python train.py --num_hidden_layers=10 --hidden_size=320 --num_attention_heads=8 --num_key_value_heads=8 --head_dim=64 --intermediate_size=832 --vocab_size=4046 --hidden_act="swiglu" --norm="layernorm" --norm_place="pre" --norm_eps=1e-05 --positions="rope" --rope_theta=41700.0 --rope_fraction=1.0 --qk_norm=false --attn_scale=0.125 --bias="none" --tie_word_embeddings=false --parallel_block=false --extras=["capped logits"] --init="normal" --init_std_qkv=0.027 --init_std_o=0.0 --init_std_up=0.027 --init_std_down=0.0 --optimizer="soap_variant" --learning_rate=0.00603 --lr_mult_qkv=0.7 --beta1=0.95 --beta2=0.99 --lr_head=0.00949 --max_grad_norm=1.0 --warmup_steps=200 --schedule="wsd" --decay_fraction=1.0 --decay_shape="linear" --final_lr_fraction=0.0 --batch_tokens=262144 --max_seq_len=1024 --doc_mask=true --train_tokens=989300000 --max_steps=3774 --dataset="wikipedia_en"
Each number is 50 + 12 x the weight over its row's rms, rounded and kept within 0 to 99. Layers, rows and columns count from 0. The size before them is the row's rms in percent of the matrix's.

# layer 7 MLP down (transposed), 832x320, rms 0.155, rows 369-382, columns 0-79
096:48 54 46 41 49 55 36 36 42 48 59 44 64 70 56 49 52 52 42 42 48 50 52 36 70 42 63 33 51 47 50 66 63 41 45 50 22 79 45 46 38 60 55 54 64 50 52 34 54 49 44 43 61 72 61 71 53 57 50 59 53 51 58 38 37 66 38 56 51 56 52 56 24 60 47 45 49 32 40 62
093:51 46 58 42 46 74 53 51 70 60 48 43 58 22 73 34 62 58 47 33 53 77 33 31 66 34 62 45 49 47 51 76 43 40 77 44 36 35 54 46 49 64 37 26 50 57 63 61 37 32 58 56 47 22 43 49 49 49 67 45 28 37 63 48 53 66 62 46 25 47 34 48 52 48 51 73 57 37 47 57
105:49 62 38 52 28 46 47 42 39 50 35 64 23 50 47 68 30 71 73 35 50 69 55 57 55 41 68 63 63 57 49 34 39 44 38 70 47 61 67 42 62 35 59 48 52 11 61 31 57 53 50 36 53 45 56 42 30 40 47 51 48 42 34 60 56 37 27 43 71 53 38 27 36 85 55 51 83 46 29 73
104:54 34 46 36 50 61 54 47 59 44 53 21 50 50 47 44 46 46 35 42 68 52 61 54 54 67 51 64 40 40 53 53 67 32 58 39 20 49 50 45 39 50 45 56 55 68 56 55 67 40 66 50 39 33 50 43 47 49 51 35 53 31 59 51 51 48 63 63 45 22 62 40 48 51 42 42 41 45 21 56
093:60 33 63 58 44 33 28 57 62 44 61 43 51 37 77 65 42 47 60 32 47 63 46 40 73 50 42 69 34 49 34 28 43 32 60 49 38 65 43 38 55 72 45 56 42 59 43 38 71 34 61 60 48 22 46 51 57 32 53 61 57 62 49 40 38 52 49 70 70 44 62 21 54 42 45 62 59 50 48 50
103:59 59 36 54 54 77 38 49 59 68 59 52 55 43 43 53 63 38 50 61 53 48 52 64 59 46 30 40 60 36 58 57 38 54 60 65 36 51 28 46 55 42 42 76 53 37 57 49 47 34 46 44 61 55 64 66 34 58 50 69 37 48 70 63 36 39 26 35 59 48 52 63 47 47 64 45 50 41 56 28
102:42 68 39 45 34 73 50 54 47 56 67 73 57 62 34 60 47 75 63 66 24 38 43 52 40 85 37 49 52 44 47 36 48 57 69 38 58 59 59 67 34 42 43 52 36 58 42 41 30 63 67 52 37 58 49 47 45 49 50 53 49 52 42 53 66 56 50 54 75 54 39 47 39 55 56 43 44 46 31 46
096:44 44 37 48 43 37 39 39 29 49 81 46 32 55 54 62 47 66 41 46 56 57 60 35 69 39 46 59 59 61 68 47 43 66 69 57 41 45 40 50 44 50 65 43 57 34 27 64 32 52 46 65 43 49 59 45 42 54 64 54 44 70 63 74 37 33 65 62 67 55 80 51 43 62 49 47 23 52 65 28
090:43 51 29 57 46 56 65 55 41 50 36 63 65 37 40 32 45 28 37 33 70 39 35 70 57 42 59 45 61 50 66 59 44 62 31 47 53 43 62 49 46 64 57 55 53 57 28 72 53 59 36 51 63 59 50 40 50 50 45 43 44 67 70 28 37 47 59 45 43 56 51 48 38 64 65 36 69 22 50 60
101:38 54 51 41 69 51 40 55 37 57 52 38 49 41 75 63 61 54 69 64 34 46 42 22 45 53 44 45 43 55 55 38 61 47 62 35 39 56 63 33 51 57 62 42 57 49 50 34 51 32 62 34 57 44 46 47 39 53 29 47 57 66 50 29 35 46 57 31 41 59 43 57 50 59 71 60 58 53 48 29
104:33 56 45 62 23 59 60 40 59 67 50 39 41 37 47 49 58 48 52 44 39 60 38 41 44 46 51 38 65 37 46 49 34 38 42 50 59 33 36 61 41 46 61 16 56 46 62 71 37 55 58 48 54 69 42 40 52 61 43 43 63 53 69 34 15 47 67 45 48 60 51 48 48 49 70 15 64 80 57 28
101:56 34 47 61 56 38 58 56 33 36 46 48 59 45 33 51 49 54 53 54 38 32 40 36 56 46 53 24 38 60 62 68 63 45 62 47 39 46 62 52 37 52 35 47 39 48 51 51 44 48 38 59 35 52 63 59 71 40 53 50 44 47 61 64 68 37 41 29 55 46 72 69 49 51 46 48 64 38 34 33
102:53 43 52 41 29 51 58 47 72 61 50 60 59 50 54 50 10 47 38 45 53 57 39 44 61 38 38 66 28 52 42 62 59 65 55 72 51 70 49 57 71 53 42 32 55 53 49 70 62 33 51 74 69 66 49 66 36 54 72 51 54 56 57 24 53 52 44 62 38 56 51 40 62 85 53 70 35 53 38 51
102:48 38 45 58 60 49 66 42 50 70 45 55 43 64 52 47 47 40 50 55 53 54 30 58 64 61 56 35 24 56 63 58 64 54 31 52 49 53 69 52 43 59 49 45 37 68 54 72 79 39 42 34 51 46 68 36 55 47 63 59 61 36 42 41 51 63 47 51 42 54 63 44 65 39 52 43 59 55 57 51
# layer 7 MLP gate, 832x320, rms 0.154, rows 370-383, columns 0-79
093:45 35 26 77 50 46 29 48 50 44 42 51 54 70 44 54 33 38 66 54 66 31 42 58 46 54 56 48 57 34 43 39 67 42 58 46 27 69 61 52 53 63 66 35 70 57 66 54 68 52 60 55 34 58 78 45 37 44 66 53 38 54 61 52 61 29 46 50 29 16 44 50 38 51 46 58 59 44 46 36
098:51 34 61 52 40 47 54 65 65 58 38 67 25 42 67 38 44 51 12 61 44 39 43 47 36 63 23 31 53 55 60 43 37 46 36 58 59 53 35 51 70 66 51 64 43 57 49 39 45 54 49 46 58 77 62 70 36 41 32 52 60 54 42 41 49 48 51 52 48 45 38 50 52 61 28 65 33 46 44 59
098:60 61 23 52 57 24 55 60 60 54 34 57 53 58 46 53 31 39 53 51 55 63 49 55 50 22 40 34 59 58 40 58 36 41 57 59 48 47 61 47 37 46 59 47 31 52 43 57 71 39 70 55 44 48 57 54 55 49 78 41 59 47 42 67 32 54 40 51 41 66 60 45 66 51 56 34 66 59 53 45
098:57 55 51 55 47 46 44 53 59 41 53 64 23 73 70 38 34 66 41 55 47 45 57 19 44 43 70 54 68 59 27 51 37 57 40 40 31 56 70 49 60 48 71 29 48 34 39 33 43 64 66 45 45 50 58 41 43 55 48 64 65 41 63 45 58 53 41 43 32 25 38 56 43 36 67 55 34 34 55 46
101:69 47 55 41 58 48 59 46 40 63 53 60 81 51 54 62 57 36 63 12 49 59 67 58 20 55 55 56 64 48 40 47 51 54 38 32 43 41 35 21 30 45 50 45 56 30 54 44 55 63 50 60 42 63 54 54 60 43 77 60 60 58 53 30 40 61 48 53 40 33 56 49 36 65 56 50 35 60 43 54
097:49 57 43 61 49 50 68 73 35 67 33 47 49 56 39 62 58 45 56 39 40 66 49 51 28 59 46 33 48 37 31 39 44 44 32 59 37 67 47 52 45 48 54 26 51 36 48 67 57 52 34 64 55 73 63 47 63 61 47 55 51 60 60 58 76 69 38 57 47 40 39 56 54 53 68 52 72 31 84 56
100:56 55 51 38 36 64 66 43 40 35 72 56 18 51 47 36 55 54 27 61 69 55 40 54 58 56 65 45 46 33 77 47 35 41 70 63 74 30 56 33 45 48 61 34 46 35 39 39 49 55 48 54 58 44 49 50 43 71 45 73 39 63 53 65 44 59 50 61 60 64 60 42 41 29 40 45 58 58 54 57
098:40 55 34 58 47 38 40 58 50 56 49 58 30 68 62 57 21 38 45 54 52 39 42 69 50 59 52 44 60 54 56 51 25 28 52 47 51 51 35 44 30 32 67 48 37 66 42 53 38 50 36 71 74 49 63 60 50 65 67 50 24 71 66 57 44 47 58 29 50 45 54 57 60 58 36 55 64 32 45 49
107:22 34 43 45 40 23 47 67 49 44 61 31 54 53 44 58 47 55 44 39 53 31 42 38 38 40 38 66 37 49 49 60 61 65 44 61 54 50 61 47 40 42 54 36 31 50 61 41 65 46 49 57 52 18 37 46 46 39 53 87 38 54 42 58 59 58 43 54 56 65 41 34 52 50 47 45 44 42 51 69
099:55 40 36 30 46 53 19 58 48 62 60 67 26 56 50 54 40 50 44 59 49 47 45 56 55 60 45 71 48 64 41 31 54 35 35 45 49 57 59 56 60 34 56 25 31 60 41 56 72 39 53 57 15 57 77 36 51 76 67 50 31 55 49 61 57 59 61 47 47 33 58 35 49 25 49 41 61 56 47 58
100:60 55 35 53 32 43 59 72 44 41 57 64 71 73 63 41 34 49 56 54 34 36 53 66 62 68 55 49 44 56 46 49 45 40 52 31 51 42 50 55 36 27 50 51 48 57 73 54 53 55 50 51 69 60 51 79 51 39 40 53 52 48 61 44 50 35 39 30 64 66 72 42 61 47 37 61 44 65 55 43
102:67 58 45 58 63 29 39 52 67 41 59 51 64 71 53 42 57 40 46 53 48 66 51 66 54 50 64 32 59 46 33 54 52 54 42 67 46 55 46 60 43 15 52 43 53 19 35 37 44 49 65 42 42 30 33 60 66 54 55 65 34 85 39 43 44 58 46 59 47 39 39 51 44 68 47 55 63 51 53 26
101:40 62 66 61 63 27 39 33 49 47 46 41 58 64 58 43 50 88 49 52 52 50 34 63 79 59 33 35 47 28 42 26 63 29 44 47 60 21 49 43 59 45 61 41 49 30 55 61 47 66 67 50 61 61 70 50 42 49 45 73 66 32 50 52 66 43 54 44 43 46 62 43 64 42 65 27 54 48 54 56
100:55 53 52 37 92 46 71 60 52 42 42 51 43 33 47 38 38 61 35 31 66 40 58 45 35 54 36 51 57 47 73 59 40 33 62 12 57 64 38 40 45 50 40 79 51 50 53 50 39 45 41 47 60 37 53 58 52 56 52 38 52 64 55 54 58 62 55 49 59 54 73 59 49 70 56 59 40 50 38 52
# layer 7 MLP up, 832x320, rms 0.166, rows 370-382, columns 0-79
095:47 66 60 76 16 45 37 63 49 51 51 53 63 55 54 57 69 64 45 77 49 72 46 41 58 60 44 47 40 38 47 42 47 33 48 75 40 49 66 46 55 49 55 56 54 60 70 48 33 44 50 32 38 48 73 25 69 31 49 47 58 42 62 49 46 37 41 55 35 38 37 58 56 53 32 53 48 48 38 44
101:73 69 78 44 68 58 28 62 50 47 67 58 41 58 59 60 42 51 44 36 30 45 34 42 50 51 15 54 38 63 55 55 54 40 67 14 63 40 52 72 41 47 53 44 49 49 32 25 68 55 51 58 46 67 29 45 33 64 57 52 54 60 54 47 31 33 59 54 42 59 53 38 41 25 52 39 39 46 37 63
103:39 45 46 64 46 79 47 50 17 54 51 38 61 62 48 48 43 24 51 64 59 62 42 47 51 65 25 45 53 46 40 48 57 20 59 47 43 56 41 69 42 56 61 43 64 45 50 62 70 57 58 62 51 48 40 39 37 66 61 46 55 75 58 40 72 67 41 53 56 49 36 64 43 45 66 39 46 72 43 35
094:53 43 50 60 47 50 68 54 42 37 59 54 36 37 63 57 46 48 36 44 51 64 49 58 62 35 37 43 38 46 46 64 60 46 44 32 74 51 48 42 35 73 82 55 58 36 54 72 39 61 44 60 54 46 46 47 46 62 66 41 52 58 59 29 47 49 45 44 40 47 51 62 47 28 59 51 34 57 43 54
100:74 39 61 74 37 44 56 53 55 46 77 48 42 48 63 58 60 50 48 54 26 36 53 63 25 55 49 39 58 47 56 50 69 51 64 48 43 52 53 28 72 68 70 43 46 53 62 46 61 34 54 73 62 67 53 53 51 56 54 53 66 57 45 55 45 39 48 39 38 77 68 57 44 43 33 64 64 41 27 43
100:49 31 57 51 34 44 53 21 55 44 52 53 45 30 63 57 54 57 41 56 58 46 41 54 42 44 36 26 44 58 51 35 47 52 68 47 42 55 31 54 39 70 50 50 64 29 45 45 60 37 49 49 57 43 34 57 35 44 53 43 39 52 57 67 63 63 56 40 46 56 43 32 54 48 50 43 58 67 52 39
093:49 71 46 40 55 49 55 59 40 60 36 57 77 46 38 41 51 44 37 51 49 51 47 42 35 40 59 71 49 60 65 56 50 66 39 35 43 24 30 65 58 45 73 55 36 34 32 51 43 39 45 32 37 48 51 63 42 42 56 38 42 47 59 64 39 63 52 50 46 24 90 55 50 39 34 56 52 56 35 51
093:61 32 59 62 56 40 31 52 47 65 52 56 41 59 54 58 60 40 52 54 50 45 52 47 53 53 54 66 57 33 68 45 28 27 51 37 49 53 64 43 54 52 39 36 50 71 51 46 52 51 50 36 59 74 61 43 56 39 47 39 24 59 60 33 47 38 66 43 68 67 65 65 57 47 57 36 55 26 39 58
101:49 57 48 60 57 36 55 54 78 64 51 48 44 40 52 54 53 56 67 47 09 49 41 41 69 54 71 49 52 27 34 48 28 73 56 39 46 64 51 60 33 63 36 11 41 56 39 53 60 52 42 26 61 55 40 68 54 46 48 72 46 54 39 61 54 45 43 48 62 38 44 66 66 47 52 56 50 57 36 55
099:40 34 46 48 51 60 44 50 30 23 61 56 47 66 51 78 43 52 61 47 51 81 69 49 40 48 57 43 40 50 46 40 36 31 31 43 57 25 41 44 53 28 56 57 37 56 59 38 51 57 54 55 52 62 50 50 49 42 55 71 58 30 31 44 64 57 61 50 77 50 34 46 19 35 41 52 58 43 35 27
101:64 45 48 31 48 60 56 46 44 55 42 54 26 56 51 54 45 35 64 52 24 50 53 55 59 28 60 55 56 27 63 42 51 48 50 58 42 45 48 49 46 42 34 22 35 51 58 45 72 56 33 75 49 51 60 50 48 48 36 63 54 67 48 44 57 44 52 40 50 48 49 42 49 29 50 51 51 47 53 54
102:54 37 29 38 55 32 60 43 53 29 51 23 31 50 51 55 71 41 41 45 40 53 55 46 41 53 20 38 34 34 67 53 39 64 56 25 41 44 39 38 60 50 67 44 32 36 39 59 35 52 34 65 80 48 54 50 64 49 45 42 57 52 62 55 50 41 50 68 31 40 49 67 58 61 44 64 78 47 43 64
102:68 26 29 54 64 49 22 51 74 64 36 63 49 52 67 50 55 49 51 43 33 53 63 33 61 53 69 41 38 48 27 49 35 74 62 36 52 48 61 56 54 47 41 49 45 55 53 49 59 28 56 35 45 79 50 34 61 48 46 46 68 42 67 35 54 53 53 68 38 42 44 31 43 49 64 49 31 77 48 40